Weights of a small transformer language model: attention and MLP in parallel.
Each number is 128 + 32 x the weight over its row's rms, rounded and kept within 0 to 255. Layers, rows and columns count from 0. Numbers have three digits each. The size before them is the row's rms in percent of the matrix's.

# k: layer 2 attention key, 512x512, rms 0.0828, rows 341-367, columns 0-255
# q: layer 2 attention query, 512x512, rms 0.0812, rows 342-368, columns 0-255
k341 113:186102111112111136141166168143130115060094115144200152132163116135086124153127155111112135175096139152090136137110212170147102164114177131110178121108156104132155082094177155073109157140136127117121136106130153117152114125160155156120122134146102093104107114123175114130124162100127095143062068146183187166102178131130093126114146117196119149085097133187132095113092141178183126129132104120109077144133145190128162139138095155138130136084087110088111206129104158104140104115122078165141125162104171142135118056122173128111161137134112153127170126141145156140131143147138081097109148132133120137169108149155082199092145151060112091101058120133147107079140158133115100092076112164123093144108134140083069158132183205143138132065115117094098126087181128084069199103198101
q342 106:072192088113147067129147161154128095123088199130121130152097161091144075132081167100129136149124200162165154128124121090082104136144122144122159118076137143112123171088144090097151085146114109138136194161167124103117106127124141119124174126154106183149081147160117136196116135089169145109146189155172113141157105133154121104101174125069126098115113098080156099201115118092176151143145096127155102131141149124122091124183195144102124123144141125107126113175140096104114145076118122159164134169141146116122096116147149105167119107157099087121162095124150140084159157091121160132103113138144178134162112093043077128137073133142124084102127119126139180104156162083127093140187104139158209168191084115155133124101131104106045105098153149098104124131121109116159146092166133
k342 104:114198120114053177109093117095136131132149109098084120089135084156150107066213151154168161119159117136116133109132128147177170121110124098111081123123121146114110100162107087165122128119171131149124154150130121124109117148117128081166164161100122128140161142097154110108170116167110134090113108115162102136203079064097113113139094106087131122085112152183088121093113125131068127170134130155127137074142139091159121109181148113173097102044071185147154111051105148142130107157142160151111142146247097103113160120091083211132141124146076124162142141141136110119110112137083121111188148092112047192137135144157150153155097145149141147142107136142137143147103121157088091126065171141157079098118082096069084129139114119088099138177131105153188148122134149140101128174160076
q343 112:153118127117164106128138145116144137142118102065147183100049158075165150110165102042155116126073103127125123226131123133140165086198105120120127135143121157104211124119196070089130164105141099138128146122083058112105131093082139090105130118188096183194144126156155089086143155168115117167182134170148107133116122138168077084095111120126102200143133102114094127099132134107116109084114111104111184118138132128133103141116111066099107099180125132144128153129139113105196099119203172145154116162107140134138112105129099096090188146084172103131255136125088132116137120104153157147146123169135076139095114122097104053099153149137159125136113118130122110128102222141157181078138154100156082161124153097064115150071112166132115118190143129124093122183080097142113163123092177
k343 108:139132157161076125132088164119164076161153089154132127163121126137129170119169108172132134148109142100166118153107131153144136158189179160102108110097162045110107080137063159191113129108109113096113146083125121089204128145147168150101095111156135088110134147189160109112082120083134104157146167089105151117144135160126185144124140098133099106121154140149119139081164099158159141109155183124202135091118110101089151131168078178148180097117070082117150132090206098139169166112096140129163136105090075173140150099113156125114201139109149108171121105149116115141118142119183082150162142112085068100140134116134161140064161097107153135083134126109132083129128103150072096130145177122171084122066123142108119132147178140169125144211200120112100110095132158094104058109164102
q344 110:086156079115133151121137118096210109098125119115074145148081184122108156124101090156118169075145151130153131185110123149112084151161090195132105095112071116144112180136124137144101098157085124132105132164175124082108085068137089174085148143169125134092071140157142127125134116160065142129170164071135126165126153086101142137081057098181127157137157083110100150174149100111151106057139126128134075148086181193161113151099180108189130175113142147135173159119130185142120116184048126135115149174123083080164114176140112069122205167177098173157110181107081113107104143119176124188109106147132071199136041156144110102190135170181119109162126069149146168148133165090155141123144074131064186111118141168108113099166090111120093097133090121131137116096122120113079106166124118
k344 108:161124168138128168139111139121145134100150161145095174127077109146108111113137067107068103150134103038184107160157084074152136056122152120088097154117070130094126117104100102085083131137178110174120160141086132128123040166149130151140108107090122138136137124073170142149098089117134070077101075169145104101135123106146115150079078126100102125128078107086097101129097122218176190103146104116170190133098159179125107152143099138094077103133151118119126174138138127172145130115120134159151135106095128163093175154116089085121098116109156132157061118102145137129162135136097139100125131142139138153114114128138102133070147131175140158154125126124076139148094120133131111105124113226157116114086130103126084143097163103132150167124174204100123079094166152127135158184071135
q345 103:163144146138177117145110079100147151097188133089091138146074121148092165097184202138149117136144086159148136171060135126120116146143100115092102097107166119138095093099134142142069154061130132080104155131119117150117086155091111114138127094100142105161109088151115136127072120129045070134112126140151162105191137082146077191066145140156123084194165168110140113076108110154121073125118217125127160196156113114123147147128080109159166161134147107146157154140125132132118103135110128123109092144108099146094174064164139163155109119058127133119163185202160160087166098087159114197148101156223127115137155128139104126143073071151077181097158154144113171102102116140192113084138151151195138118129125114094131112129097119091129145082169172156088105198127141100142114151135069
k345 101:151181157113125115168170115134091054128135215189128115116160119137180119160101102146089114081143123108049164122175151132161124139142148200114182104115124138155140147147101132120111122092162135095118122174067111104143148154135089111142143191115134150130168127084119115190124154156218160121099108137091129139143051125135143095188099086085139111100053130226182196133097114130132113148192126135121120100108110158138151130097116166128114127098159100147112129115143168101122130076073094118101116125131145123112138117103148179180134078167150116135136062093174145138087109104159167135155177085106107113064149121102068108143133166119114107115118158105115097168125116132100139129163150175113142116118115164096115127105108148199059055165136120111140171096072139144119111077113096
q346 104:158072164170157161158093182130133144170097134126062163189160143121181118140178133111104131137096150148142140169171152111122112116134154106122105150060146064168101150096107123173150123223098105073142173107123052107130139160104127078169125114164114122138153078168121140162132137101154091101118125183120135092149073066138126160137148156076145129122146124154147140152137149089070146102093101128105100106072107075110124107128127125107158110074133151133178075118123116117106179108104139101152089142139130091137155148072115086147202089092119135091105128143079093155133108146203106161202118101122139129066100094192122176102158086142135158087119178135076200114184140171146111115102166107128150071096163083107135198121083078137123063160200146140088141117181108140091131141147082
k346 105:101139093120110153121108130144083172118150099101158161123130161109118104076147154083130141150105095154132158093124126138120157204132162126132118127079136104096188123135114088119161157102096141105081085118142128143153183134184144110160098087108089169057096139098106163170146105121109073127163188096154169136131184101143121135091164134141173118168151051082163138163045167132155133164151161099146090169112120129136098183162086124100122152135114103166101130118159146126158103146214104127162113158088100151043137140191121159151140147153118087146156101190130149190121087134166095175151107175143092101144101172143098133116131095134129135167115116125085113176131132168143114175108114124079093156131125163104173154139167152090196123078141201137098169104098116115132099030144128
q347 103:086174151171123152087104105110214115139097140182152083134137106195116101120115141154123104127109164196101130098150146100148167107134160110114177095185097093129198083179106167164145106158178124085067113159138078071139151148133059139108144134140097151140088084125132115182115057136158079117124115141128116111083148151172154094166073122139048136167148165148167140156157155102161109123139089095120165044130094108105112121082165127133103132080165121104143128105113106105129136133131136137157151088163171134081110161167134172113082129166129136124154094172189179124086194143189174162093083162168076108100185142087091103155146151126098077106071185131057078109148213151158143114146117150122085088123085087132141136208148132095106133102117154099063115123142107143161087143078143
k347 104:154192090117082198159105100076041156113209139136152095163115170073098158136133124139128144166148130189192183125198147072111126131131140112132117145073184198146143155040121162089126180122026153146135169138124165128123081116131165145088153112076134094133135143110121096121146164140138116130143092099101124132153099108131095080110113059150170129155176134119131109111080078115116125081162108136097093135167188127130159135102093182140129120093129118141090144144207151178115113157173104095130159131140097111085107123109100105191152109129152097138148168097123158109159073121077144085087187083112189134173174113157203154100092144145125112100154123115131104092141106081097113191174073148160148127121168136095135091093093102080127133170112117128190104129132142119089090088097146
q348 105:116120122147099158114102145179113151155169109136104173111174143153152145078159168120128076121187125163115167120128113089142100151164151118171136113104144153132159188103086143081102150153084120164128109108097126165111173121052176090068136100077124074071150152125089164179136097091091113170131137098142112105121105108140183111098156098084156058071141153135137086188099092087156135123116216153122135123136144155089153102173152119148138162165156092178152111121083066151111118185151126130115128154145108084150132170100103134136100142113060164189137131171127102197122109164147125140128115131092146104122131105155191148118102135140156096145078153106108098097112121166092028108092149088148079154138175138157123146124131164155172116105146184097152123153112122112136084103145191
k348 107:093134182183114128091190154116137139123083101138184111089187165082142163141087137055113157066171095092172117163083105127130143153059092119189171118084146145106097119094117057204150156130207098084151164177138097132143182147128149107130125172098144063081172075101095134091172106100173066100106119101154122143102117162163126132150165097099115154094129039152145181107126157113103113123116114163117115108156122137113097144127104085065141135199158188136178141118090037038107148103127130083123097153143106151124135148178158095151096148093121071130172093113132149158074121127155111131159131134153197095167133097071108122172140102117123121115104126143165160150137176121117148149131156090052112085152116083087140093154131156141083159156168098108131113143105106110137091156137080
q349 102:133140077084148091117203093079167067099117128077060122183143159149146113163151112163067138068058167087073136122167171166146118159175107127168128131114161084096115070097162110119107161142185145134133111115144154188053127162124134107184130120097141037110059197094122078182167191147148064155138090098163159106081136110089095124093105159165169127078142171107095129135102167064188090132136162142148129108151143132159123093094115182165180124138070195122091205113106100103081144135129059119111107155110079112092114111142126131150141156118164145148139087150114158081142171135152135112128132079167111108114086096139133152139132113096122149087106131078120120151143116073132171109095116132105157125146115136101060104137154123106072128115119122166161153113109126122160111127134141
k349 101:123113164164150107091109138155120098089129045144147066162140101140124118158148151112142117193138125182129097126086089038126105100125127156117138091101058121153117154112116127095106090159091131099054183154091137126150126141146142143165113174104185138142107107129118177104152148138100151074144129173146121116138163158088144124220100114130102106138109120155131149127126081088111130158111118062144148136114141091105117082141170151155151060145104069165129097121144167132163086099126136175160102117151136102116134071165141157120098129121113083128107148063105134183118091095098097116188134111093126188217161090088111041109189134114166151236179134064171149187108181147087126137163153125128115132099139130099102106154116147069171091116140075136145119115141113140160166161110115
q350 104:143139127139102131188189156114137166132159128137099147217124151133117235071193096113133094158152110097103161171080126188132127045095085113140079092140127154087164108141124099131199092180137141197089123133141178163111123176110151112121160134118137105129132086110149099090111140187116151100156066145101116182131093136131150130141132140150102155101101095073177119090153165136113099132156112064115143113111103103157120113168152169174132157140117181176089073137082124110171106094138078115131122132150115065140120150149123149073155192075049116110140097142175135141153149109117127113119202183171142131178142014152056134129148133100123092109052097113159160132165138132132139131124129090076099067163133130111176147068170145112144092196157141107122076102166178109158098152100063
k350 103:155131119118088148123135126149123222151144094141172183096097114127132170055129112151143160087108083052157093184141088164129104124128143138079153134089190125113130235032099118151117126080114126131050127107078145061085145113184098093113181134105122094173105104125130142169113098098172151099135137095169107135137156130146145162111057135092143109113157106104110167080200118108152126130123164146122168150085123116125162108161164092183111152118131065156127177145141154105086149100178122182184124096199116122106134113089123149096086152150058204095131119054091104145111187168122106130109121133099120088097027085085150152152117107134103135205087099156090101092093154079096082120089117127120122110173168115106104088141116091126155113124140114165109123207126185152153129104156166
q351 106:122132169153129138119161164103183114134160116095091123131191162135134159164161186066138178201132091100103135144111052220092145109036111124147119084103134233145118099110140095114121141137131131105150108144180127144049112133181107101136121216158086170103141107109203118095108067161117113116103118132119130116101149190094079111171116082104104155094140082124076087101167118112195096157172115110094102112138156099104147133134125122146166110105186114086149078122106123154123159127110149172147144117144129140108194168144136086053112213107116142122161218109070158181173116112185111159145121097082111156149126083144133114163098166067146148080112165127130122097126095134172135134120131142136113159144126134172144144173179088130106158105139058170068124105109143140115162095138135
k351 104:143172110117127114115105177117214170094150100074152090163159124153129134100096106132142150100111104078108170155161103144167121109184108165118165143142083127079180096086133094091129136142133137203104193130121137127156110093117083121125113112134174161132152134129084112087159149153187125140152156145157162155108093167158188082112087125115173148157103183145130100141147086147118171096140123084101112100059097113109074114163132124113116173142114117159103113108130101145139095129146102102099154172132104103161133136155089134194122086145123148152137050141141152108129123080045136109132120116073179172144117141161141118114110124175158082138121073093158110179131139095148105119074158135101107075114118129121093125094101052081154109097101138085159102117083144103121073121071149
q352 103:133125141151166104077109145196139166106151150120124129115077129218100149135103106133125148145167126125103148110188133144156073059153121112154146128167203119123123125179143178118106184120176167127140117114171192130122157159089119135114153132103135138152065071142090136095219087117184114139151107108119170172133139152135174171100141171116144075177091161141168128091124131134147140145149041138068149102085149144112119119127101174048149124122141177071130066106126151167052106093084079081090093180100133154143103153081096144130189126144134166138130099116134124154116137132125129139102100169086164098134150135191071146090139107129153116136066165146178114052182144185074099189154138101074117153142176141168102107123160110053158066088100088117153145129202139141127127085221140
k352 103:102076137135201109130164080162106140124155092123097118145142102128198149156120100105147104099156122102170122103141148126190162167129151168125165151169037110168161098080088149133147161108111077137118158117126148128145079115157101135154120136082169077145091102123130154124128141141048104094117091097122100130098083131099088168147164135092136127214144098103134135188131107066149094152142101155134219118107181102155190103125117164157123165176151135129124119121104129109180138131118129080128110090114185116137145127064129130067134093152150147145076096125112145125085153154126144155177105146162102101140082182140116092149125186068119151155062069122124073108089089104137104210100135074131136176167081093152114133115156144153178128136178152123152130117118069120063082139108178
q353 102:153112103096152092122157153079105129175075115122155172109128067124126103139129124122158151103123181114139139161095126116132130148163148087140093171076131114140127129075143083128151121092102122147161134191120133149113135132093147094163101126135105107151147129185222114138167181088118133164157171199145138201138114115163181159100043098101151110158129060137102088104111094114070104092138125114088061090165135143132163118132102118164142147130092123131164216187119086150101088187170168164162111144105104163147187113054040153103152112099081108092146116136129116093181198184089122098107121143108186124098204168172097100164108134202157137156133187105142121109102164099118092114130108123075106134191156100066095154158177084122148166168110114119159112149127130146103120135117156
k353 105:101121173130095173159145147111097106089105074129124122119100136083125131068160053129134142093135050118125056130176140133085122111073105128165095104139123147158151096148138106155106121124162104115098105147131139082112084082137107150128098138172186102137176121126076112117138157148094173133149110166149103098116135133110124136122114120099105163143157142092171148100116182100175157092192053103133169116202123143038120165138158128096140127148116160146126087101137139108160127116095153133106105137128147127100116120099096145119093117152175097076111110097143122188101140110068117082145147071154054144080164145107152196150102113144147165152167166193086156078124120166105134117124148099129147127176143148123160158136159129109121106184082162111134177074102096091142085121128090
q354 099:140174085123085146131165098175072182194159080137159095100090113182087175122110120092145135186132099094084192051076093113105084160112117122097114083164108101190128122172138103089155112106130131138124161086113148146101174106096196143125115149101141124111111132131100139124151116129113102084150127167172111134072147111123111095087114127115137109126093077198152107164076131068183151183085106047169144125093105115119092091171124083148103121093158161123165108164107095089148114130119136154127119148099166165115175171156161113063108142159103175109065136157104129098131125097183109116143172114141129131149130098089115147087120140167123135088071163195158156109148059138051114109144117097075143117151175116172162154195121103116115077127116075116122074126107152121093136096117091
k354 098:099117156121113071138138111173144097144198163122066131095135159150159106153093150067122126095111169112136121117081102124122117131164118151164132151091157116116193085126164138098150084133100131119137142176128112102131117119152136074160155096104137097168096114096183121092132150170081164119158137088152114137148069079169115140096115140110116156074120189116135199093080098218095129103130133157218143162194096171124071080105152097094124204153118113150140173195141199107152113094124082143165105087146177113134155134080172156156157143151160137181191150144171081158112071142109122146195133078144185094134053114128121141185112124163084103145101119090131139108121162109162078139094201138075082102161086123089156113128110112102143113139121113104130185094118145063195151113082158
q355 106:128156151162142145200062076065146139103109143158081133193107145162114112144135135088118123125099145131118182158127162126127133154090107097100105108132175113142176145195111138126114086102137123126152161101123139116122113075180131127112137176052111185106160156145148106104138127128154102174101047127088129152129168180072123122094131134069125146068058134189127128118193115149180148136088123060127081190076060158073131142133110054184161156205119129189180117108076120134147139152092113127082153122125136095109147103078207077131168141131084167118182142123112113085177148052176107183118172101160121142125150117084161111103141077156102131101142146121164153158136090139125125178159200131170096185154088178146168099115145186080130136095070121074105119078147093130097142135131095
k355 105:120139150107096119112159094158133145166172098129150119152084113068135083120125141100074175121169159094127164150121147176140167109129128124131127134155106081141096138111151153123094138126147147083163137097161133144177191146140170087158103091137148107124146115085055071162172188135094152089173182095174112105069147127118116076191171180092093133181144080164170102139107138113144135129192057151147190140180123099174178084129123098074137121081162072107180131206113102145103130072118131166152041120115100129208173089071147111133127136167108073106151121180100168133101069111130129103155103107085150129125116149164142145191182130210129147086103070122179130184114187147108170179149139148137078106124128152135139117144102115154167169116155149135150104089112130113171172133149066
q356 108:070112164123113086195123165104118087127095106114113113120089159151117108199079115109104117144136095172073167125073126134121197126165152158120145124136138189148145166100082114122125144161084162137170144096153090148174110144102142126119144098149081118133127138082142124088122123155170126134110135100157166124102146179114092151205107058105147122135097125115111132238079076167191125161128123127123175087142124166117094147101118089115150159133151137172096195162183105114066127106174116122177056083090115107195172110105145026123158165081127137110153163138125149147213168115119138085118108092167146183081140107146174169152096162093113156195085168085126124104103122083128147103083153127137113129092164136082132136143087094176134137116134185102115114140094133120127140212140129
k356 106:127143149121123164079111086142088092159138040142157072139144140125064155115131132138135139130089151073133069151154107140059076111137095146129097172126151116133082124142140112110038119096179151175177121151087177116148119133189166138140177129151091190124098121129097103137098138098097166145086155110144115162103164129133122091153097106119176151111157130113116144141108192144147146116128158110173145141115111117094113222095078133111190061125123050154162132158128170111131102166098067118152177164138203117111112144112124144117109090131087067101102104083110073134123044152123142116200136074103115097110114123171149094094132098142137104183157130146065103090091169152124133136131079133110140130116128052135167109189098179105113090104145130124064030127133100183114121142093139
q357 105:162064118177158131153137092118088134152086133094065109098202171156123145159092110092122138147086072163147138141116078157087096169141172108183164108204137061127114076119151134172176094136073139186092204091156147105119133144165124120179087181123119116104137215067160123124097142143135114110114172162089127092116072133144136098073132117139076174108136094121150099115125150105129150121147106109154078143118095126165128027147166054085124142150130164143108116168110097118148105110095195089124135152148078076159110168160128134143094160143141150082113108186103082140148194156117129094135149131115113180129191092127094084065109107131096118104091143184096127102121121102145110149144150075070073194106150091133156097157139107126070163174101098081176174115140159082116071139117131
k357 107:173160106129097154107098128118106126089120045060107161118132129144094172055117124127140129134172108129099136070112132140101114140134093116155069150157158188139152122133078133120146167118097091105126165126153093061139170166141137067120142086142132120051121150132133138102129156120151164158182099168120157180129153109127169157146106169111218159109103144123092095075147075143126101152133087148140061088120133131105125062148212186104161114177111167144146150133131122117127158136177112206093136132167138180070152067149121120130088134147171078164141139124051128106161108104129123125123112147125159164194066104111162125157136118148142122147067113122159145116099070135182152159096175116147125134125104153164130127085144156130158111115135100190134142122113143044144158081174130
q358 109:088141182088209125119087140135162096106119053152192092027139075171122106083192160139121171045090162117092133138156145171132076105143131033143103059119077120120125173090158145146145141161181130177167129157114121080148170088149096138141097144075122148138107121139138082122127143080087080162150126123140074182148145170071127166129122138137151138128168119120176105066144130161161117152123086080114120044111164128100116061157121126148097166121074092143140117152180119100172138144097152174125132131095114093113091107159139148129103152126175133137127130144120150139147109145125094141102155127133095146150101167194114109119156149090084117033136155128133125169108093129120164133143142101125106160065145109136101108143107157202119083142112097108133152137122153127122111105087102
k358 109:094140100183163066128158127136058148083214131139124098217111112148157119137117142067116076189108134099149105064135132156063052109109136125091196183150105142144185078146131118176154143094138154131165108164137091139124121158100164142136161169161099104181182153156065107123120169126206155161154150163135107085097195065095163102143125120090148104135077124179121142139150139136113137089126175178154087133109186116134152169083104085081127153124075120081154141180081159135093096084155074092164136099189115097181145129147100131156158160139141139138167149082148125066106132179092136098150092129094129176104182088089112122155107083093182131171164166086207140137138107088161106141166118117165125154066121171112108114137123073124122100157085103162102140106124152090152106161172114
q359 102:154117195158061137158129159093108131128126146087076130156093171144113135038125139125134092154113140094139113134100088170129095148093077131178128093115113156082094110117121141112129113115195110131119135144102153144116137112110148098083177126113174089101178107092108182103167126169085099142140144093151079132143094100129146117141067117120139078122086177124200166137148121149153128107137160092116170161045075121158094117100148132134106157119102143112081133157168097100044107134125171081114134084139122142137163064114203118127123174125109092153100130151205104177104144120170073129143110111112109061132153170116094153119121119157113136134120119142070067191142130143099092139127116144092125107152184141121137122113088140109094117121119114129040108121119194147145158064125102
k359 100:100112151159117081143105104109042125121121133172113129148105137128162188134145116113098157150082118120072163161105118105080160102136124115150091141089150121143116191066140157117159125120111145097126131126168110106169143116084118048076185100144152105179069147158134133176139112170168129119158148114090078125155163139136137095097096124062189087089080071078095114081175147161076151138134101189145149203112193155090164147100075093110185099158153138104151168139099183159077146076137124082112115125090170124098152107095175069129075151141133081168184102193090110117113066126161127124116198080104102124163156093162124097172108082139127063168134171128165148063131162098096155047077161171119101089200135196115168143138053140107157124069163153113114108148188084184150185173168123
q360 099:065152104168137184097132109129126112114143200152136188105165119130101094119075120151096162127128093116119114103083121145133144121123105127074134118137106162129111143129152081127105106126109120157075127131102157097201084095144194123145132125072160128153154135071164128110152141117152141082125078155149095189177183128111111139129154162053147147131067073121119114105156158116101148150153111211123090126139122114139126117130132123186124133184162156136109159183093092110121144187125180146177089140076102145090129131122203215147130155082103129106131124076131108125133181111154152104123102116114121115118162104163087178126099046089168064109119148179107151088148130076131137094105150129090094134127103175143117094060103125111148096161141069115156165221202178118117087115164135
k360 100:088163067082169119099148147126157134092163159168123103168163122146187171089116116121123158102148106108151103131165092159162109150053065087151075081160124112105163140116085155165111135116163126174155142177150065112095167119142125115084113103136148127135167147167102096113155180100092187127142058180146104129114118067130119163095118166187127170090128107156118144154140152104140128158119130065141095159179113078161181104117130139073120165119067149104137104162127219157122091107110049051116118114159108057110106138111110172145106117127164121108128165174148106124066234140157149176133123114110150151162118150116099183126060145187097121137129114103143089155189098181171076179106135164103140090103089087138128106144145130115143151150093107127161163062150110138150088111103089
q361 108:140056152113078099180189153125086099158099104175084098096110159115118130179073153141127170097149111173101100153110084153113152182150123146196139158079110107196119106197128121101147094159077152145088119105125167110081149141098114102088148185192143114152121086117142096109174078091120159079169149086139119119110111127141144193141100104132077108123098116135092119114205166113142118149146102173144120091100134111126131126155157102085140118094099071135097113113075116123099146109091197120073162106176093121122107113160141196127183177123150130127077168068185127138095048087075128099167121109112073104158119125141090148149147142151128166125146121093105099165145103174110160134094167149091133178164179188065109160113145116146071187176114121083077137155120127063177107121136122
k361 108:136180133143143147174135119158153090124116131100117151133103155111175103091092141079111148157157095121124156162103141110111104099057132100061041146152105091120094183132161091160150113169105143122130193158109125096098136123153083149092138088172084105096163031190150141071109108097153173115115154153092117140151120064158166099162129098119141112090119108084123136183098065130113129100182113102144193162134108113083156170124156120110172145171137150128113099149162092133138090126208033070078147152124097152111104059089197096140105103159183151126109116113140102138134170156086124132139069156173199087180114142190195138151126074136228111144138113181133139142191052195146123110165088105159118107142100068122139054120182166111106208074120073069192101159138161104121150114119153
q362 108:163096158143111135119137148086060129066123151077096176129143105075168189115159118152063119052149102153074131192093152117170171147090173116133120115142143090105129111088152131143149119096127149135113160150118115146093105136080079082109113083145096173133152106129116146113139157142140141148144155079130112142120134117087201148151138152158171142084099152123150132186159121087072146146121166147086105137144121124094111116144159151074147136118174141087103114099175124163119119137100102094109089173108133110108088163128090130116095161136101118080157195136127090168164096041142143201095115110142137123167148126136144176111129119138070116117171107175110136131084150116119185171179069139129151146155114141117111177095100140122078075117125149105136139091090049102187169152131160
k362 107:092113151087098138060099117049126118088176099166120176108154147174121081120104192167143166108140123104132149093121118195134130152138117143152135121134135112142135105099132100122152143109127099171077115122071106143088102106111154120090118109095130093068057098164099123175154082127151174150085142099158116128157127110073133144122143137106152188137118188105106079115097111043150121091190089165112119157126102111139161147123115066125135108159099105050178166127102155132125094204120163138056127087117204154124190113124203127127155058079101148129121152133059140159128098125126089131158133110169110139101143115111174167134144174136248121137095106058111131140149115140143065122155070155119156108148169083096139110173081107106099137128177131142183139165094193124090150132166156
q363 112:163128071150139088105124082152116139059089078080098081057164136113138050094194104126118063122148155084186115127136102080106148084136140092149158185212129152120053101152139106109131083160096130135141179135069157107098123166160135088200176116146113121153070134164095153127099161187124132097150128122151058142114125107087135155123196111115138211104117105154142099149161090102140197093139143102176153100091110173116125088139146164097153110054143188123065156150157112150177164124180066108075146127125105168115148148124103097177135085099094172160140150066126141107148125144088098118141159116127123136127110109091219106152097150151106097170144154157123068163119131080125093129190115178096138141126116150113139071209060141139147131211131134102144092164075145088130088129159147
k363 109:120157159171112123106120131131145064148146176143136206142093127165167137136156163146170146144123100187113062101173129090109128157114155106188153125173090105142139156102075123120076169137121126104166122175192157112152082037070194132128081181118061188105123101153125071119140090080079108139055119107147111154092067119156112168139126188119121094147105188123121098134085090111095128122134179156139127064145141152149157176149111106088095103142066104143165125097063149145084118128146116177109100161144131148152155104150119140157182149138199091097161135213110115145165152083112163116132178160138118126130113112135134094188098079149134141141175122107187142085135125127155205156148060111115127145165123130081110132181179084118135055115097150098155160146140093075152098118106117
q364 103:149127124127155108111163126165140100107151139177143169159107162101133139130137112108116089115138099187203117158087110131150138101142149150174117156144127134140186142091123155152060102094099167115196148082162143134131129149062099212086122131175099127091166111094132145189143115135090120116102147081112147159134091112120129131119108093074095147144058074145155133068127162113174144152171193155100117173115175105124070125106102104127157144106158128099083119148126149128147164107146143145128095062170141127131076166107198146155128160107149127097127169159149163132131121075059128097132105179167151148161157085159187084187147133089117130166135102086127101140123176090089128085158110088128069106103147145112043080106204178148178079185203089119160106118117131153157080118088091
k364 100:135108156067110163126169129153110142136108103159154093097127179137138115083133107155058130099118078114128116174084149176147129136149109073081138125160133094126096107111174101083107134158131106171164105101123147117139104117082136119100121169165106162160069089122131136093167129170108127145095112113132057155131172076161100116123139133093143161074147183089144112123108132140093154098156111167167124102110044099197166083151085167168186086146103140097121095093136133105201096121090063129118136118151150137140104124104143142146073119140166196161141087104143178123132139135088104094089120085080082101108131132120069050155110180120097131071112130157141106075173143206134137128165101132075131111108171116084121160142143129100205128117156146091141112148127193113073160095102079
q365 104:105084136162105135099168106148128135170117158158136134115095143148122106092134109082128099162146130064162121131101069105148172074142111183076162115178176118138104104150157111143132134088128108158166039154099094091144135152143139149119175101147123065180137097152143156087158106107128125156082100110100144182149155120077107170151184176117098140086088139060156056114115120094143175131202093093123148167092117160137130114081097149171105139117125115147127125113135147085189130143121157164185119118097187198130184185136066108130127132124143125116148160052106111107091106134143158166123152089147088157075151070085161047174175170151134151144142091124137104102177137116136166079124125173122107141156142131152099135154156151136119116105109104124143108134163150181092110158135141
k365 105:104142077146192110127106117160110091149101128207149087184084080140144138174125121138148179149163158133086116128119139109131097173117085110136137095127071121105079072036114176132123083192164142177157191114091168087174124133101135079142096110136123151100091136121165126122153116129137141101136033108142084134083131142131125141125131072184129141149134185130111081139150135147157135121151090171094114121165127123127129129144184176122065162104103129118070120080139168179106183133130122116122120099208028050156032124059167122095125137121176094149128084141115148154088162149135136140117113164103189099152117134128146134159044175140143101123150168143073180149106146074105127131167062122117135121147177151127120126120097133132103129139146159118082142111124115078193125158175159
q366 103:172131102092078126173097063110096180137138155095096104142121115118162067129112135160147130072113146093178114137089123126095151127203225098099107120119105099138108079123168088154091169157117140185126096118139156111109118151123118088112092129088108082152099165134179120072088148156132118159178089111135164110135113163088102128097049077175146121089162110152130102107089156207110099134124184142103120134095128155147165098154098132110176118133111071104086080100153105083090107172134211095091097137158077203102144095104142066092171061123087154149076116108181149104131180170133186152195074167113164125084111134159133189059137100119185111142146139154096169097158134112147155168161070131159148125144161117125135126134136132139121145124116145146211087136130158169135104064111162
k366 099:174091124158186192145130171148131115142053149121084095122125170121081147157161118158121105129169096147086152123141172150130103079118127151146098168145185151191079100148092143112153144130166165073044115143126140089141115102141045118101114097136145073081127132121093147096117133115136102161091117121077110124166102141144161123132137147117095111094118095137134200117157099079132100128126130141080107113142112087064097158122188120106096073198166150152046106157133072058105131185123154130155095070137131079144111130188193135142120115094105098113153162145064163182164131086201104117128089113123145116139153145169144100141091176107130105187066175111109174150103187095114142063138152113165132134120126139126190147091112152114120073139159146116117155144115113107142163161163151
q367 102:150136115131131078095126100182155126142084128167126082165106101133146144146157142190155132139119144154131136110141130172112051150172085140130096134136178139114129121158131101139048132078148102096125174127181102141085186105108152118135124154135113132040156105101103136070085185155187101127119109155099090199165124145181161050133118121080161122105073120160115107174139112114114123146080132120112114119101116065099118067111123175172127133109156128044117196139113139129115149205097126115144087136130131128103130154181153120126106125083133148119096135102086138160110206154112113092112148132118094118143133097105167171196166111135097117153163183110145187145119129159082066150156089111126120156175193164121098145108137120130163149108082178057171102182164116138142100107175111
k367 105:078115106192132133166098194133131153124199171121092175130150106222190164123144139086139105114125141130195138077084129081117137129139172107125138121148144130056115174127095034112194141101151134106138126162083110108121140143152111133216154102154188166122087108118163150161163101105117149128114058172140149149072125129147133155082178150114094142111162062118157160150127154123147113118125185129123156142128099118221106197202092088137139125151042113111174164118120115099116113135126101120100120069104129103113133135098133105159099160178137053127116103081109101148130089109114097047077128132093127171087136080182157097128142132159128109166090072146127162140131134134154164126134113150120135089197102112142106089124085092145172166150081130077075154099135152107109125115114194
q368 102:121123136174111115127127120150112123111154135125088145070105157148130095105122095145192085115173101176161121174121129060142130109139113100057187081191130158111093154142138151140109171158137097170149113112092128125179111154073117104100152132111196115147085141105154132177147125171087120104151105079126137107169130065137098199147140075125118111167164155145140124147119102134173114139135177131101107130120130111135110094061115049133131125159130175197168142092090198110124158155136174158112116076095133111080170163125122075157162150128108088142092087124083116112159130098111119034094095193187153074146142144103136066140140134116116110125093181122124134128111099148146132115088159129084143139125127136152111114117100138111178134155065134119109098149152132101131149117165117